config.yaml
d_model: 128
activation: "swiglu"
norm_place: "pre"
rope_base: 81200.0
qk_norm: false
bias: "none"
parallel_block: false
init: "uniform"
steps: 3891
Each number is 128 + 24 x the weight over the matrix's rms, rounded and kept within 0 to 255. Layers, rows and columns count from 0. Numbers have three digits each.

# layer 11 MLP gate, 320x128, rms 0.118, rows 131-239, columns 0-127
122134126075152137116166130122124144102154146122143159128167152157146127099148147073129174132109136127123103138102134150129129172148141099105130108151124105100155143095160139128138119093153136193104107105094121132123135094180139142133096083102155106159131149137169133136129129147166153134132106111131124126119158125118148131141126098111133109124114144203116110140134103127129116111112
107163117103096142111145167140124155125115167139117164142076110104171138094100152145094100108163188136118117139127135109125160102140145121102122116138133137110112144081146148140163088176128094079183167147094175161112124187158155086114112123138109119136099134157096127131131149161103136115108123136140168128132180126142157129111125097126165086103142145135125187156107112168130123114103
134140104066154153116091144106064126123083152167101130158136124131163127152130109110113106130140150118108129143126165136125171160199108107152122131139161095107107176118130114115131154117118135165170102110144135125148150115133114123125101162160157122136162128124150098113120142137089126154164133099121123106131120119100070148153113112161157105106136130190134137158084075133137146137092
131117118178149128084165115109069156147126131162149093168145120114111091173123132120132133143070124114099141138134145104132152131067143116137116127136140142123095117117161159117098122080113141173140144153139112152139121092153136128156076143156126109164136105139142095118117123121110117092106111173077101085105085130110152113144154055132125129132092105135074144138093146101126120110078
128143137133152137099130124105112157130161106127105148148148145146130143129099119131154122138119098115094125117115119122133096142083135128141157121146107156127124095112111106137113117088141176139099078155102107138123130159099102126154102123090151141149129148135138119133127176135144167114103162094095134082138097096125164129167126109134158096123113115106080120178125158093115142134148
137079145098129105149143096124163112091106101135112136109118153151121140148108158093136110141115152116128104135135104152122127082091116145142100115168110114175101133088145157118153143102141097123100126134061127158110117127148111131119064120075111171103168143127120134138156152140110144100109130166109151108135133101144148108113164094120123108089121139101162088081188096121141110143131
165105123131112156152119127101147111163179146128114151124126156193116126117158130115108128129145102099180124153141125084096135137161137118139118131147085127116125118103123135093109144162181132136178129138138141123103132141130125088140109127121142161124095085142082093148133124161161120122144154130125108088111092108110159091137146108115139073124135127107139122124155161140116125091158
098128136150132132141153138155095140127132108116114076150107118146159117157146113130140154151110166151119120140125116122117125158117155144115132147128096131121154150151105134125125152172149169118112135115109107110122131101078075108119124146152100120110167120149096156072156093092163106116127129137097119089130122119157169096116139111151083126140118127156137120150094135168105137135120
163086127126116150133088144126110089087140139133098103171123081121128142113141122107156099104073167100120131107121150139139111129144135104131104074141138120163140123111119103098127163118141112125146144122095127152139131130096131111115147107123067151121140118094140117104122135153155105112146149133124167123151105131152183144126139153150190113185150082152120105121175158144165176111108
120144157113116148110120072119143113161120123167076100105088135142113120151148160144161129156159149155154105074180141114160145097115094149141145100134098143120181111148115135073108138113092111121075141156111124111158091148098094160129143126126102114130104129135177147121132158114097136112071132141117134131108141133117076155132140095132120076115172093154161127147141114129149148132160
132136130109116156156120132116067127087135082097185087116143125130145105129102137117121124145104146113098143102149108075132138124162100118197146152145121148135181132135169141137124136112133122131125124091114134119166093169133169110161139166094095148116151132148095130095100112150127113118150127156137146121149113116134168155115129135081163140143141180123159101165124140139100124148137
161144149082111100071082152202100130093136174131137127136078108128155168176104130155098114143117116120095078095111101084147095124108130140131167152117138135101146125152096122078167137126119134081149140117110160122089110121090104101114137133094108085075136135181130130120137100122142125091158142129116126106125084145114120131168147153128138130133083138136143165113135138117159106105116
137215139120108137093103125127135125093137072134094138168129099132139165121131121105141151104154109142087103152140113113130108129130099154135089144162105124104125165152129114127122124116129121105143130157083089137124123122091104136096119134116154106157170125140126126125142142125131129128115131174128105121135122127175139096091153146140126120120141111149163115136085112163138121119157
087072150126160157118125085181109129155115156104129147108077112137173088133120137122124105134120142143159091152123106116118158141131130100091141134130124104143133118145151149101134116169129137073177131146148136146122122111164109101088112151117095141104121114086150107143087110126156090139112069131174115138131092117103105162096121140097136123118106131126120141125165190153103090101119
134134103127139094121145179110125153103135168159082124144206138139131160134115104166172124154138151113149077112159119139110113111096121142091123118134140125148194102137159094172148106124138126108093112099168148126129109143121100129117118176155144120106093159153162084118084104121107136118093141178105144111123134128097166131068154109115155147127147133147116124131173130106107167147102
128114140153096151139148104126108103163133125155129135148098142096141124132161155128176162139121122124098135143135168107131105110145119134116117130147162145136118157086146133142153155166132108117113094119129147142119103090151114103139105128108118122146175110167169125129149149145106128126108144117097134120100105111092108163155151137093105122116146126114134153124154129055103175171144
122149122112175120124083124146153142116073136146091153123109135122125152144112126123086100132108120168108108105142098085166140120136146123123111121158089152123148079084139148165181121077113134140106150130135108140091117128159075091110121139196103171121154165139131149094153133120091083127137105099154112111129108178193116129124142097159130152121117159122112128123120093114114148126114
133129165087137146091132117098149153153164113119155127106130102098131095102108097163157088151075123121141148147113164126125145140189088119102167084125134095121109153118156131150099132107112153145132161159158128144160143120109118106139163139129107129119105120111152136113168148130166120135109162094101154175156114129160129127039127105122130118130119131103104098136186135150104160085133
167061149100160123148146118124106109142151128147145136137127120103086172075156155165104154160143146143096126104146093114138130177121110119137090123169147159135129142157178133112085176109156168106158109121160127131132088153090121113109154168147150119101100122111142123133136080131148139128126097152117124109119129139152168143123138150131150122137115113133106139131117144141187098119090
113138156117090129116101123118159145131133129108165135074115133126106111113090137110118113086081146120101111133129139153131136134096137122141154163101122093126146111134144162153123120133115130126091145159108113177113116136065112090132153176150164149153093138143100119134148139135115082144106124121102126131147125102113109178158116100111157154098104192151169130143084147154136123121130
138111172112143130165103139159139106119137162133133098110089152192142123139096141137125130122121102135163155088174124138130106128094083139093087120135122112120144157118105139133143151169134103164135143164099162143134169109145149119094121161155102148135139115096109130107120094137134108136133181134081105112166127166106147105140140099129135136092100113143161134133098123131099070106116
135142082156172105098149165112076131148114162126145124117104111166130090137125138126156116147137100126133105137128162135121160138142124124105133104127092155108162145106118148131142130115146145135131115099125145121116149111110116119182126163173144141163183081153158119134128121131122114112086147107106154103158164156119120093149108109123126169094173133124100151125117139134099132136115
112127065118145142151161132143119082104162157137142146127121164136137126143103120112153103171127133125129144148131108128089144158163138073100130102141096120145153110128066110125136100143141150147115129148100129121132134078128089104082136113182147127058129116112142090103106129099106113155111139121113101113153133143129197141148148135149124152117140135126138107170128110130132105132168
146090119127148138130137102120145084166101166110138078135137162104122134071108157101139146152137105172128135127074129163099091139140144166098120127172107143112092094157118145112132175072139116112154138142118151135168115097095107137127165127113134149111107143139156142113098119086138149083165115127109159140123107174107183145122122086107122120110184168141122129101106133135161119137134
132105105134127100111122109166117080154130155112122127188131087102065167109133137134142100111117115094154167132137148149081150134101162152151145113169124102135149139111137140123091112138102136136120113127163111144151102137116154152133151160131098131104169153156123097155135138166144128128090167138145142130151100132159128137131125137153119088118121138144146136139128094094089140145125
125132124135066160149133138132119129117124146122100089146114117142168098102109123134138122130150175135116110119108127169158114146153126160112123126139106138132097119124128137170107181107132105146089149155129109184100124132126118152093128102127167104093146104163116110111146167105140168145154123149165128146184125180116140144170154120144136106145126163164150118156168179168139112181145
132127170159139119149165116153161126167096145125101128135137093128122117093093164080162138109134129144150137112141134101100110118137105140138121109169131110141114098133160176128086149177097148179181097154126143135139058112130107141113086119124106120130137157083165119149149150133152130121132125146168106144111111171124075127067095132125108120135138174145116126086134142121103161137116
114140159160161096129140129139094078117081160112115157149155087122127105148107134130166112094156128118126098156133112131091146117106086144190127088167151123171145115132139103152104111107090143142138141134135144112131185133127168130137153147133130113102145182123153126138131140117127102134109108114131147089149150121110095117112125164184149116136131141167179141135137153127120121110149
129106106156137122107105089107126084114153142140111137158113133108124126101133107094141142107170139129131154131127108110140133114088133112139116117144109140110156142144129107158167162098132079160117116159103116121170115117109141142148149142119159162145149109130127120127101177133143097104129185113148169136129132095176134136110116088125084142134122119115135121118132129164131105135115
130145190100090130099137102143170114117112088145125132112139104134143122092121126120161151100116142183087108152048154140113107141111128120133153126152105135160124103073146095128087114131151125177111156132141131150152137141138134119166131140123133157163135141138150142137127111121150125168111125187127147099173151172115127163134130139085102169095160138120096102128073141131094136105069
135108137132151119156121153119084104161154148114141153135126100124130156157118180101073110116135128147145080124127108088121128140122149130117124138184090104109150083173165100096093114080137145152095116121152158157169110121127119088129111131132113176133122156099116066130105132138128118105115150144111132066118117154117142118126144091188124151145083082151144107146144160138130147147153
130128116160109216093106133142099154135153121152113138132063092127086082148161134142115169145098119120099104114141156113145116138145181140135129141133123161117117130096148105086150111121108149123146135138152131149114137154110140075159156135088120127152155135186123134140141096112095140142099133139124159128070088166105166164144130091104122171096105129142125161109112171162112119142144
127131127124190123117080116117118140110123149161111140117110111133119157138098092102127148149159143123107117148134077154110150126087170088152149125136126093143113137131094149119109152089145130135167094103132135145154123104085154148112119134102125148114134093127083116106114127143132111112103154143157096151167096109168093150093168099104141137127100116139098098156092129139124156084108
141160150147156166150126159154101144102130151124132117135085088098092137127103099105144125136116135127122143134127153137114138112150128185150141123145112106140136157104154172095073145125119075111106140128126133108126114093139130102141186123125101086148151141137121147112174122199115108146109142143126138154150122140129108157128105197116132175151136133096140144149123127127108154100127
126153147135167158060147143110069131140110140151092124101124143103128114105132125076149150128117125127093088127129129114137110143111142103149150115111077164136164121101159110123113161111114130171083122108099106137121133136140114116103157179101140142125136095100136111105156113130132151154139104158124104148145168139180135136112125166131143120104121156093135098143160142121115147180102
112146135123122094155156139119133132109152143140106119139111109078102165131145108138088137165146109170113155089180156124114100140135127125158156115124139128126122135144142120130170149141172105129123121108156142096131091140140123129148154145083099123152134102143166138139109106137098139125134162125114130143136093138117141130125126143143097106098118142140107101143127158113116109159104
087129109121108127137106128182134114137150170160150144117142151089158114118137120137138112169144130087159139122112102163108126117145068109121151137135144104129117145074149129111142154136110127137143144119151175107133122093136118142089144200186115141157155095116144077093106128094124123123127126135087187119140109133180099134144153151134104109118099117103154133144113123135134126155157
170094093149111083124116128120119147095115139139161126110139147096146119102083113093077155142134149083098142134103144122138132144114148135132153132152108060116088124103134141090134131086110137128126106169112135130184175146134130135086158149137096108148154125109161116163127114111138121168145119091144167140143122134138129146110160158113113136089088142165151106169112082120123137098124
125113122111085134114116133124110104122154125137117112122110129144115109115124116120111119079107088115131150137104179109124128132130170159167121088115132114136126126080159165135051159144126152142167151150142127140170065151094098102139080135140123096118139128195111100137127100122146144096102128107108135153134149118158135113095120142144101105156157120136117144098160135104145087146101
107122121129135108090163133116132108138157153098143116115153107133112085149212131125108141147145165135148110123113127119148092137101119112132140109121106132101132177140129173135145145116139123113095106106175114136096122146075161134135099114148166137137084127166112155184137134147120117157144102107112095111164103204123125144130119117148100135114086148165117097145112175136098130132076
164151154124177074154123097127112112127108147164096112174140116143170125128150160117107118132156126119115121121109094148120142114126095135094128116119108156128114128130134193112160169123141084112173133122106142119054110127120114121131121077097063135153116113119119128118151138121128144145149108135093189102116139105106112117171074142133121115141148147109107118144161137159095076155163
132130099118131134116140127083104102135116096153108122138144145158151090164122146091127167142121105164091118148111132130144091148124155127076133153121165120117104126079146080174135125128111136131067123121185092110120097081167105132135119129146121131133132146110122150090166109170143123137129154157103106141092134097089102139099124097106129099138090181166162084118118141119101156145119
078117137120118106105169133132148094145129089130146100130083133123124134140095145103144096139121110144115116106121107115141136128144178111145123135130094124137109136135159127097079131061134127131093123092117142122167154129100115138119131139192120103147153130097106127198101136100136129189110130148099093123156141125178152133081140131130161103112114123093107114170127124101133141132110
118115158084136160130157120139137117136171130146127184146132136153147124108151081156130148144109131119148119130172090129077116124159112126179086121148086126114114147114158119117133148092136098108142126129095134090156113099138106115063144164140124153168118118143091117146093165131116142145164144088102157113142120129121135149124100150123149128152104178176106141147111116091139138116136
130102129123188120137113106123160147123127126134102137129097090110107126111103114148134145100121105137076125121118108091143151169122142108130116183147096163065128120121195122119125111130109128140106110109134153142098133140118124118145115165127133136165143106121096135162105123098137119122098114156138141115093097147115139151127123110144097121128076164125122093102151133111108193123103
097142131110163119165088159107164140078100132146148139109153123122138090085122151158123128087163128109119083134132134073109141133126117107118115159113099122123158165146104123115132101130169131120139086133160131094122149123122116143143116148131127126147122168083110144125157113107150136179121199133088115088134142115140165121153136149131135106095151136141128093117144182118107152142107
125089158119154113113174138132139138153087147160110150106091115109121102124117141142129106123109154128142089140141147097104148082137149149163100185150122133158104141141143118140135101108127160129067080156142140155145124114112136122119131090116154131102147122139078084112155118126112126112161118138157111179112132120144125121121131068140119087102127088121138156133166124104133079126131
131160089117201114127144093130101126126119099082099122169148146095091147147132175116120135128135129130109121072123110104108152149118143139128127113134112105161147150115119108132102143118163098160103130123097127137107168135162080124126185126149125107150125138146136103146147074136110106104129146088095125105154137147145131139114162097070157123170108110090132135138122146156109089145100
110121096143121094146143128157136173101114108123105111120114133130108108147103102124084090194164106130112120137098138147064140091136134115168175111123118100153140137077105117085111136109136113104102125129167156180127111170088113131125126134128106134162166108124141162107146133161144153164125106142153077134132132137119082119128107132138085165099130119164138123104159139154123115107128
189162144128087171145109138150131115149105110119113091131114170188144089115098155109138115119153117122105116132100120158110153154090106097138125128094148123118146094180152142147185135126143139130115153102134126104123125122131165081107160114167093136108137165131127142098113106097183150169117157142119120089131172145107133129117158109165117175116080155116144142147096139183146114106133
099121128156116119154138097151174126107095123160167153124151175114081173146104137147159146113168157116122157141138143136114095133082128153116181132124110087124152101109108149133116149159125109106166155179122150100077147104119156106144092158129084111105173103147113133139135140087145099160129169120155153126109136133109132131150114119113119130092134150147118142133161145141160099127104
134098148142125101136112141149137092161136090152139094135120112117114152137142118146123141134141141170127166131137143111113116163080142109136126106102160141110162103110151101141162115127116146138173161126102122122077097152145100079168123129187145150135121152108143110116150084094134138096141159142133134098122110127138133158115117089115144088158118131090111109136135162098163147137105
116132129143098158167118163102094173115116166153137119099104124167109118159093115113156105144111108143110131122115127143134116135109078149128174091145148140123121130138117101154161161102156152119113172077114165111091126105103077106118158119157122099106079087116119113109093106139153154131146118114102116180171124157106116143092095104138068166123126114120118137153105155138119093149133
154160136160157079105109127159101132157102124140122117144147143178122101119161127120144135183146116115160146113104129146142126131083129139116120105096111111135112160132150148135115081091152098147097100139171149121162128083129126130187103129142124138126089140107099154154128103137156105154122129111106131125166144103135155145137136089210123108117118103104109158075171145119098087126163
151148137035119154163177094123099124110111114106116120135114139149130127160148155117118127137113143148165153154099148143107146145113098131146157125157150141127129087134113134064142156067091092119137092119140130166126137140129114140111157149129132115122138148143124163143114140120146129074130108188150142139120125154104109126123127151119139095123138137124102130107183110152159127133148
129122115127093162135133102117132131139123146173129180175093118121138097132128089103141169128133158114146150132150145128135153133123134123137127138108116090117150107124103144166147150139068121123110173107154145069148117171139145103155119139154099144151160130135118137180169126159161118150116141211141138087132146102129132150125119142160113119132108162120066099129137155105112125154159
155104137163143153072143138117132146092117101166113153120167098147098097169120147140143118113080126126174082081169100172135172161117150167106116069115108130135102137131112125132125127163136100104128122154175170106111167118097094100113103102122128130151116099138108105100132155168095095121129110131092099139139131122138129137144120149164117160135134121132155113138136134111130131139159
143109147164136124130166106121105096132153166120125151162135138128088113172185139146164113099156143152136131141085138081108119116120131152098112109103155094172125112081112129176102155101130084109159119193101136101127133096127137105150094163089086157118129147105107109121139110159131114155099161110151142100094156146141163114131142144134112141157139172143108134151163154132130132128126
141149121118130130121134150141150136130135162132116118101096106108136175158081117128101130154153124154131120149143178148085124116141116144141157123115139112152139171136151113099106114104152127128110172134138117116144154130095129111120152119122108154115125109122098174116160098139159101142122131118110127091164202144130120171110109106117101123142128119118134137124145107132126057133099
106076124128119108129131137127095099128083135171121086133136118170141125108078117157102144135182153147129164160169166090144130144096100118148156105130144141136098149090103087148123135131141165139129136131132140122137135127151115137136114138128106109100131121118124140144108124154121146128129104205115130138113114142131102129107126113121087079129132091159152122108111130148145157091102
165115103119152165115098189109107109125123115160142139078158148083136156144100139094187133113183105112120103139161105146127136179090109105116141119144128110135094113143137126127136140151155141095112146133128152153132122161127118101154186110145111121130113108143114097109152148112162129106126173153104094122148151160127113157130096178153135157152153170114123144145113161116126111124118
112090150138106126108117083164177144116121096134154092149116094164187128141136120147145113090124141148143148158128151123120134133128133104121119113159115156125084126122125100138087123105141137138149150075143117151105126166162111095112138165117166119115185124104142111105111137103106126135134153136123146129140089143110140125143137136120142121109104165122136145137150139147087083131132
142139145130109160121146150067126144114150133145099115093135149154159147091136127109116101143132126086084107117125179083122125146078122166113109125125107155136128156102170167145064175162120106124136130170126091138161150159104131124126156157128155098167101100161163102125158110116077114121120125130132113101151171155175147095164090154110093116093119122093135116138126144108137123145127
114129134081170131123100143133126104108138114098117104139116144097189120145140166111115195146133121111132149095095116157148169113150105140083128140128133124181152155110159141093130131124137129075108112138103189146146135163111111126120132143135091087147137131111117168165096110111111093105138098158135142112118176127109153087134190084100135129116163159155161133115122103136122127115135
166124173120118135105107114107152150130121112159126120108147114107153167119094090136108189127130173152097128105144104140158125127111088117111132151132095069150088119124098089134122106112112131145174096108123142119105164120100112162126155116090138111163136165123147148151128156102117127147163128096110113135148107111130173131111153129075108073139124140134133118139093088083161153129104
141112143101115131102125113135150134133108100172121134120140117102128151138088129121120149094123107127123136129115144159177148146123119125131125162124136131111134158120133085136142123095150082124156107129148137153126136129162159128162113153125114111097133167200118155079144093130105090131079127162109136102146098111123102124159083125119141090122092169146140107137146111117080104139094
164140152143131165140106123116115126093133104111110136115125161137133118143098138170107119147142104141129126091122131110148112135152155145128115150099098119130152096118149120129101114092119114112115140145135157105136139090107136153114124111129117091143137085093124146111112158175143126094204130104127111108094115123102131113104119148104142135095154120152099113176138100103145103095110
130123147096109142144132127124092105109134119140137115133105092111099109116139168138151146158190074180106133123151151154146133142104135147153143137152149125127122097109182116128128186194120176116167142136141103131122049132095104067114167149123112144144146116103147163114138121172136168129148169143105140165178136144125125120130169120157141151142146129109123154118119120167126132120158
100130128156087124138141093159120133123146132148115164154110099085180115088114138158144123142124130165119150134113164160157144114117150104114168111122121154128129174151142157171080127093108103150098132087115115093130124137133128093107151142113113092147141134140092143136112097106136135150127116130122104122121119131082140152177146081099124129100133135092120132161143122141163113074101
105119151139089114161168132116173157102133124161126120119161103136101146161143117102133094124140147109107096107155127124104141132133122173126134179137134144113121095081141094119173111106102082110107101119090158126140123100114089088125127145085085140142154135129131103142134099126087136109171090133143156126124126091099111108131169099160131105106125100101127100108114113112120159080154
082100105102121138096134145146144126129150110184149116089100156124115143166088122140121119172125122123110122113116110150124150134133097083143150138128151104116107133081133153129081164150085137133142130183158163136173142127130143178094105123141145088086140148135111154115137119142129124112151125109088100110122114136107136110155128111134136097150146129125118083119121084143138113134131
109123133130106150102147124160137132164097127128110133095104120139145161115119146114130113126087111142118102093149130144145102170139075108159133123116182122109147112118104114156111138146151122120106095142132165118131116145158084083108134128132104118111176119152136149162077163126122138115090148167129135159123126135122113131139140162147167131152126106118107132137138142109111141119147
126172154153118113132159137124118110135126167100125144108148124124107126114091170154131134128124075177146139111174134105101100134148095128118117095152104139118153165125166115127129148105115115152100114127158130148089123164113100128162144132114098087171106138117101120108146140127098160151154153136065132135144124147151110120120125127127104131133117129128154091133150090137117147161163
102182137168127139150132142160169118122171128112153155102128115132105106136103141076155168080119134119096084151098099157154185172135129114147129149151138152157156132133151145111118138070150111108113145103071113114121179122143133142097128140117107143119136141135122102120145097100143152133126157114145152114095127135128121146168143089126132097136146117145149146119163105173144128069166
132140147098170175097135152152153115104145118158110142192102141138190146131098144131117112100136108162103103137109099139138125123094139124128147115135178112096137117157128160108143111116125139127159158137139150118082156147091101175107112143172138116119132097115113147108147144118152190120123151139143089174112130156144117141140100121159126162127114123143144168102070111114126158138165
166154145154109138114128107106106151141146111164157085119114127126136134129089123121108158194092170172127121091161127137118125187088133126093167098121179138148105134149156111152163105174151139086123107117088157130120145131062114139142100158153162121108079114079110112111108110140120085139117108134148110161128106084146120124115159126137109114141135102129127112131126134168134111130124
136175171102100140088117125115117068153131130117131082131122120108127155145170171102104126133141138133066124090158166131152119178110102120133123133121112136131127134106109093122150145130102093108129109147131108131126140160143083142133158133139121094098122116152147071156175113121108173163132157101123148162158129144104113112146106148111099095109178133167112095114126150092115126115116
143090125167141116098110122101162121127173153064119109116124151120130111121152160121154146152151119131133142103121139151093162109141128133070100104112136141150134107091098134161112143113135168129130129142076142144117123165137157107093125102147086189119179119137118133113125120101127155095150125163133180135069155123078105144116102101131125082114130095162143130121097147084103114099161
142158123099126087130176108161137172130155119176104108197136087112164106164096108109108131123127129117097103112113179119121119100113124103174092110180136100126151099128127054089134175109155121139114102155138111158105118132126104080132118124110137104123118109171136177195101129142150115120150106128139126112098116097142092148126064171163102101158112168149165102093174100185136127143125
146193155134155124162172120131110137100144161133116131102140120140150147118129148174121143142111138108104094131142140120138115139139125125114152092110163168095121111082188148128115141097086095099119131098126116112133116171105143143169142129136097111136107118160138142152169085095094132159127123131143124104094166114126089148111108128131128119154129111143112133144106118113103110122125
158148155119113144137129154148157114128104141150154138114134093149114127101108120130118137117179173147118161149142162113099152072116085165134146154139139122148082117128108132154111132112132097144172183132126119133099122099103122143138077115126132122124126101111112115136112099149123148130156155147143167119171171126121128175138108110084147132159148099098118099117125112120112130103082
111161128145156138118143111162147117175133128154191143168153189126146146121121134105107179142102163131118109158130149132158171137126144139093143149157084155126133123165146103176141144122127126109082118116105136093150116109112079132151106115105099127137110128108130139128060122110118136132126143142134134138121179133152105140104100092133140127133113179164129162116120129112126105143111
094126105084118119155099103082120125117158164121093178133104098163141133111129100120105129106158133121086109110176161088157147120103117088125066119145134092105106133131127114131134131125131101108143128103093146133129139135129109127145155152110149141112130161147145147120122137115192147132176110110117156162111139128156127122122096155127160077123110122131120118124146171120164154127138
093122143134086188168099175097102097114129114198115096129129120109153147117131113091086115142123148135160120102164118119111167115139117158128120104170096097106168140133130120121165124136160101118101165111192136132159101104106147158134142093126154166172112146127140102136123119155082126105152182116118150156183098098125142134157134159122117150146110158135104092123131141128134152131112
118132133138080140155121118078097175125141157148151091133160085122144106103107132100106117104120096141135119106104120158137146124160144189108110129152123162141156118087138108136097118128107103137144122111102147128142144092136096133098155169160134110112118156085136140116099086102092146047119125165155162128145160115123159142134164133128137115113116134156088137124138122165164086148088
116107145112171099123123142131133117126144126128129128126122156109092103172120127084139058145097114096167172138164174133127056151121112121129142115151141145131108118141111109102136107152106118119138075125116146121093114138095137113106089142110104154126128149122159118140129149141154132151111071132134099089144124088145114139136130105084177103109132141148113130116154111152163093114145
121110088089111158125129127091098115171145120108112129096137176105171123101163120133092159135131153129095135139097135099165125152168107130157199083138131136127174112133136133159098160127140139130112115132140162177120112140153098119133138114127097174114114173158137103123113091136154117138125148142149137156153107132111160147133117138141132134125120125146106162110124144101127149102125
134136108125158123117182122114151165116128131128112166084148131124152094135147145152124116088117158144139163119137136114114118137120099129115136098108128130123135108167138107117128100111155111137139170118181132119166133117152121143149117104104149132160095175078186172157142119148104118141139173121127133110186116102154165124118121120161157118150127155160119068087122151127163109113119
153139153102133125087127096142158150185139138120118159108122111118109121149130151164132120123123136148138156150117128149108139101122076114107161110160125060146140144137092112168147096156171142089134119088160118146155160125127163116112094110147154153096121175121143125136125099130123117142089128126144143217101125110062139112117106109115123089098120123142143105128102142152140107119133
122137110129129141109146103077129133127119097104088111135182129133105113100156150148093157174092157126088093131119131136125123135106144082117178084163128143144120115161117112097115142117182119103121125089121137134101146150130131144113129148135094148134189112115133124112129110150138120151110131156116138114095088119151116120078144108166117124109144143166100139119145157132129122099118
114111108154159112160108136102114190115131127170088140160144068151098084119096112123134112152181131102167113159157110108123092095122145124133126136177154132142135136106160113158119167191095127117097082080130137152149112142129142117146116166130170138120167142110112124113132096108116093129177154136097108118087130152105114109136154146134121122110087191106150102098151138116158145154109
135149164127181116101145089165189133136171152148134144137092161141121158135126133155129168145115130109117082078109094158137140086143149100069132176129129115165099132080157136145123147096115144135155155137126121111139142130132141127101121161135124166127126159136120094105141169123134134173105099144111163132123107161173162157167122113180131123121096120128127115148126116110117138131117
073153105146116152150123170102128113098142143124127126134101188169150139110079069160191112128163116131125144101145123142133151105111113123099122142136096133162096072096168110100125144157128107131118189168127147140121129107120111080124083105124130101144085130093085141138080133122138158126143151117130114169130148128157163108107121125134147087124113115104156135100165117135108127121099
114119121116120153083116135099068133088116108084100115110112113106145078160117110093113110128146157110141107101161138148116105127115144122156149124112129102145128088081150152090078136182149100117099145106118144181131102111115093130102132150145107155117131111149090147124155092103129108117078116165119148116111125131117119141130133121111082123101123141093110150139092114141123108110154
110131159110109104173136145103119071093137123143126114146155141171150127118129165108159132116064109147148090146135134138103152128129143130174139121127128133135103137093143143166074167119121153136073136146119133092087108147118147119157123186132113090111111163094126109081141173090086127155084150141113142139141103148092145105146143121137113156124108140089121154136138148152157162096127
122124097136139130101105175137135130109142152119131096159076168075141114145117137134141109138080157157105122174151129155118159120126108125161156131143171110125114110116141120126136111123081165094127132134145159152148121128162097149101139114123114106089139097142147150120101067113138129095164100136138134141123151118115081125111122133135116138163111129131132131120142143115153137113117
125184164114115130136108109091113137120140141141088128129121121140117152139104158139140152130130108119174150152118133135156151122136106118141101150138110092131120121129156135099129114090116109151067098106093140173131172091121120114105112136134107135118099124142108122149077133099151141124185106138103109142168126142180106128141134167135132128149096137121176092098173148117119126149165
158096100137109115134160104136092150143138163107108157125122148117096075150130126111158117174103157140180080155124105144157111143129115123144120158147141093132117122122128143154136126115129111130119156096074104139096162129114123138161135173114148136138170117138115107122092095123076130113158162129100134148134107086107129065143095096123131142108132120136154125152133141094140123131151
104108173099147096133133139113119164123135103135123098120119090142154134129126128117091146084109095112152121138116183120105156159103146141175169086151096093144154102104178155127134108179139101125097069136150149183125104173128104159100128161084183127140157160135154127149137132115123107104135155129168165096135144105114153125154128142145110158135161137150130123163116143142180160101101
126146101119116103131141161109083151089091102150085144112164141139154149117103125119136153142082131119148122126158164070131151085114119144145173116160130144125145088124129104107119077139157124116135112080139126131089127147115165165170142104140111121128105136142166122064117159176124130111157152146141127111095135107142093109140099140113147128126068105147170111111133116159122120137127
150150111128121136107129106139112095177128117142115130130145124108163132125124092110156169133123130153117139100121154133100061106158114128076130119133133105142162166143158106143126108164105102103133112130156161141169157153140184126145125121104127110139162149164134146143152131101073128134140129146122165163113113140140169118128160176100109098073116162156130095123147136180125126126115
148114139148143151092158120178144114130154137149137145120186117127137134127113187105183159089134156143088121100201077105161108116116109120152111145119134131112129102165163143178137098131119107114124152118101136160109110137135097155133121113117093146134092122107152141120125132155096121130135096146122118165136125159134131170140148125147143139095129128138135130161155145138144122158128
099066170103087101114152110160115085135154101111089148127102088113130167145133132113106137113174122136145124130129118116111106129092181115119164133133156078096154117120119140142116105123122153143099112125110152127119112156107123134140114152134081125102159106112115149156171131116141151126137100105123121151092150168132117140151179089156094140156127185178166135139108125143135128090144
102143107098124133096098123117129100125156136143146123148102106129080135128179113143098121167122134147135093156090059108153122174128165139129195135128112124111098131115168112100153112162093120140105164159135165079109133087088119136133105142108160122113106080142124134109174113094121164086130083146108126168173128162113166156169127126175127121111096109195113097134146143143183096130139
111127140145147083103170119182132091152103098154144119131130081125120150116126127144156077153160160176127174118122117110126130117084109131098133124145130133117135097144132127144157094135119119129124142144099150146151123084131125126117092096081144115118063088141119133084101111152123190084144114120150160149119109178149154141127115144163135097107148172136171074081123136157116160115131
080097123106135119097147139134123105091145099194132131081097107140126154110101106108133120107091112101128157122160085096093083117132129077145151086141119148152134149198120143114138130072200145095101108151131143141108138104129099113152124107122100089124168133104099062155180164123174125142157136118152140115145146147119136111099125116124127098097116133088092114123140155107155124158124
126121109138108133081140137163164075120120164118146127109108115133123178170111108112131166120094138149121093105143110138135102113078094188122147169128087121148107093176131111106119144128096106105131151156158120145130130110127097130109144095118095138094116109132129120130135125135097168119159162096091114113174173164130159150158146158130141092111135150123117154085147107146164143134103
130150157147134127131153115159142149149087115120104112106133140127172109132140138115164149111140076133141141152105156125080078133107142092084144092171148094150139107142139123154115161104118107113120107145090146115101198170126071105163149119102076188152108141158139121147128154145112144133116118121092137145142187174074103120149097087111103147127146141100113107116109131109088108110099
146116099113146105135145144106149127146121100143159124142156160152154124138094116063108125131144101137136128119128117133089118114133133141119103128133176091182139073102138127095157107113143104163108101089124118138158143145118175123110107168170142091104141168121144166194115159151082124140126162131131082094122109147108126122132097112108120135152114152110124181123089168117123105087114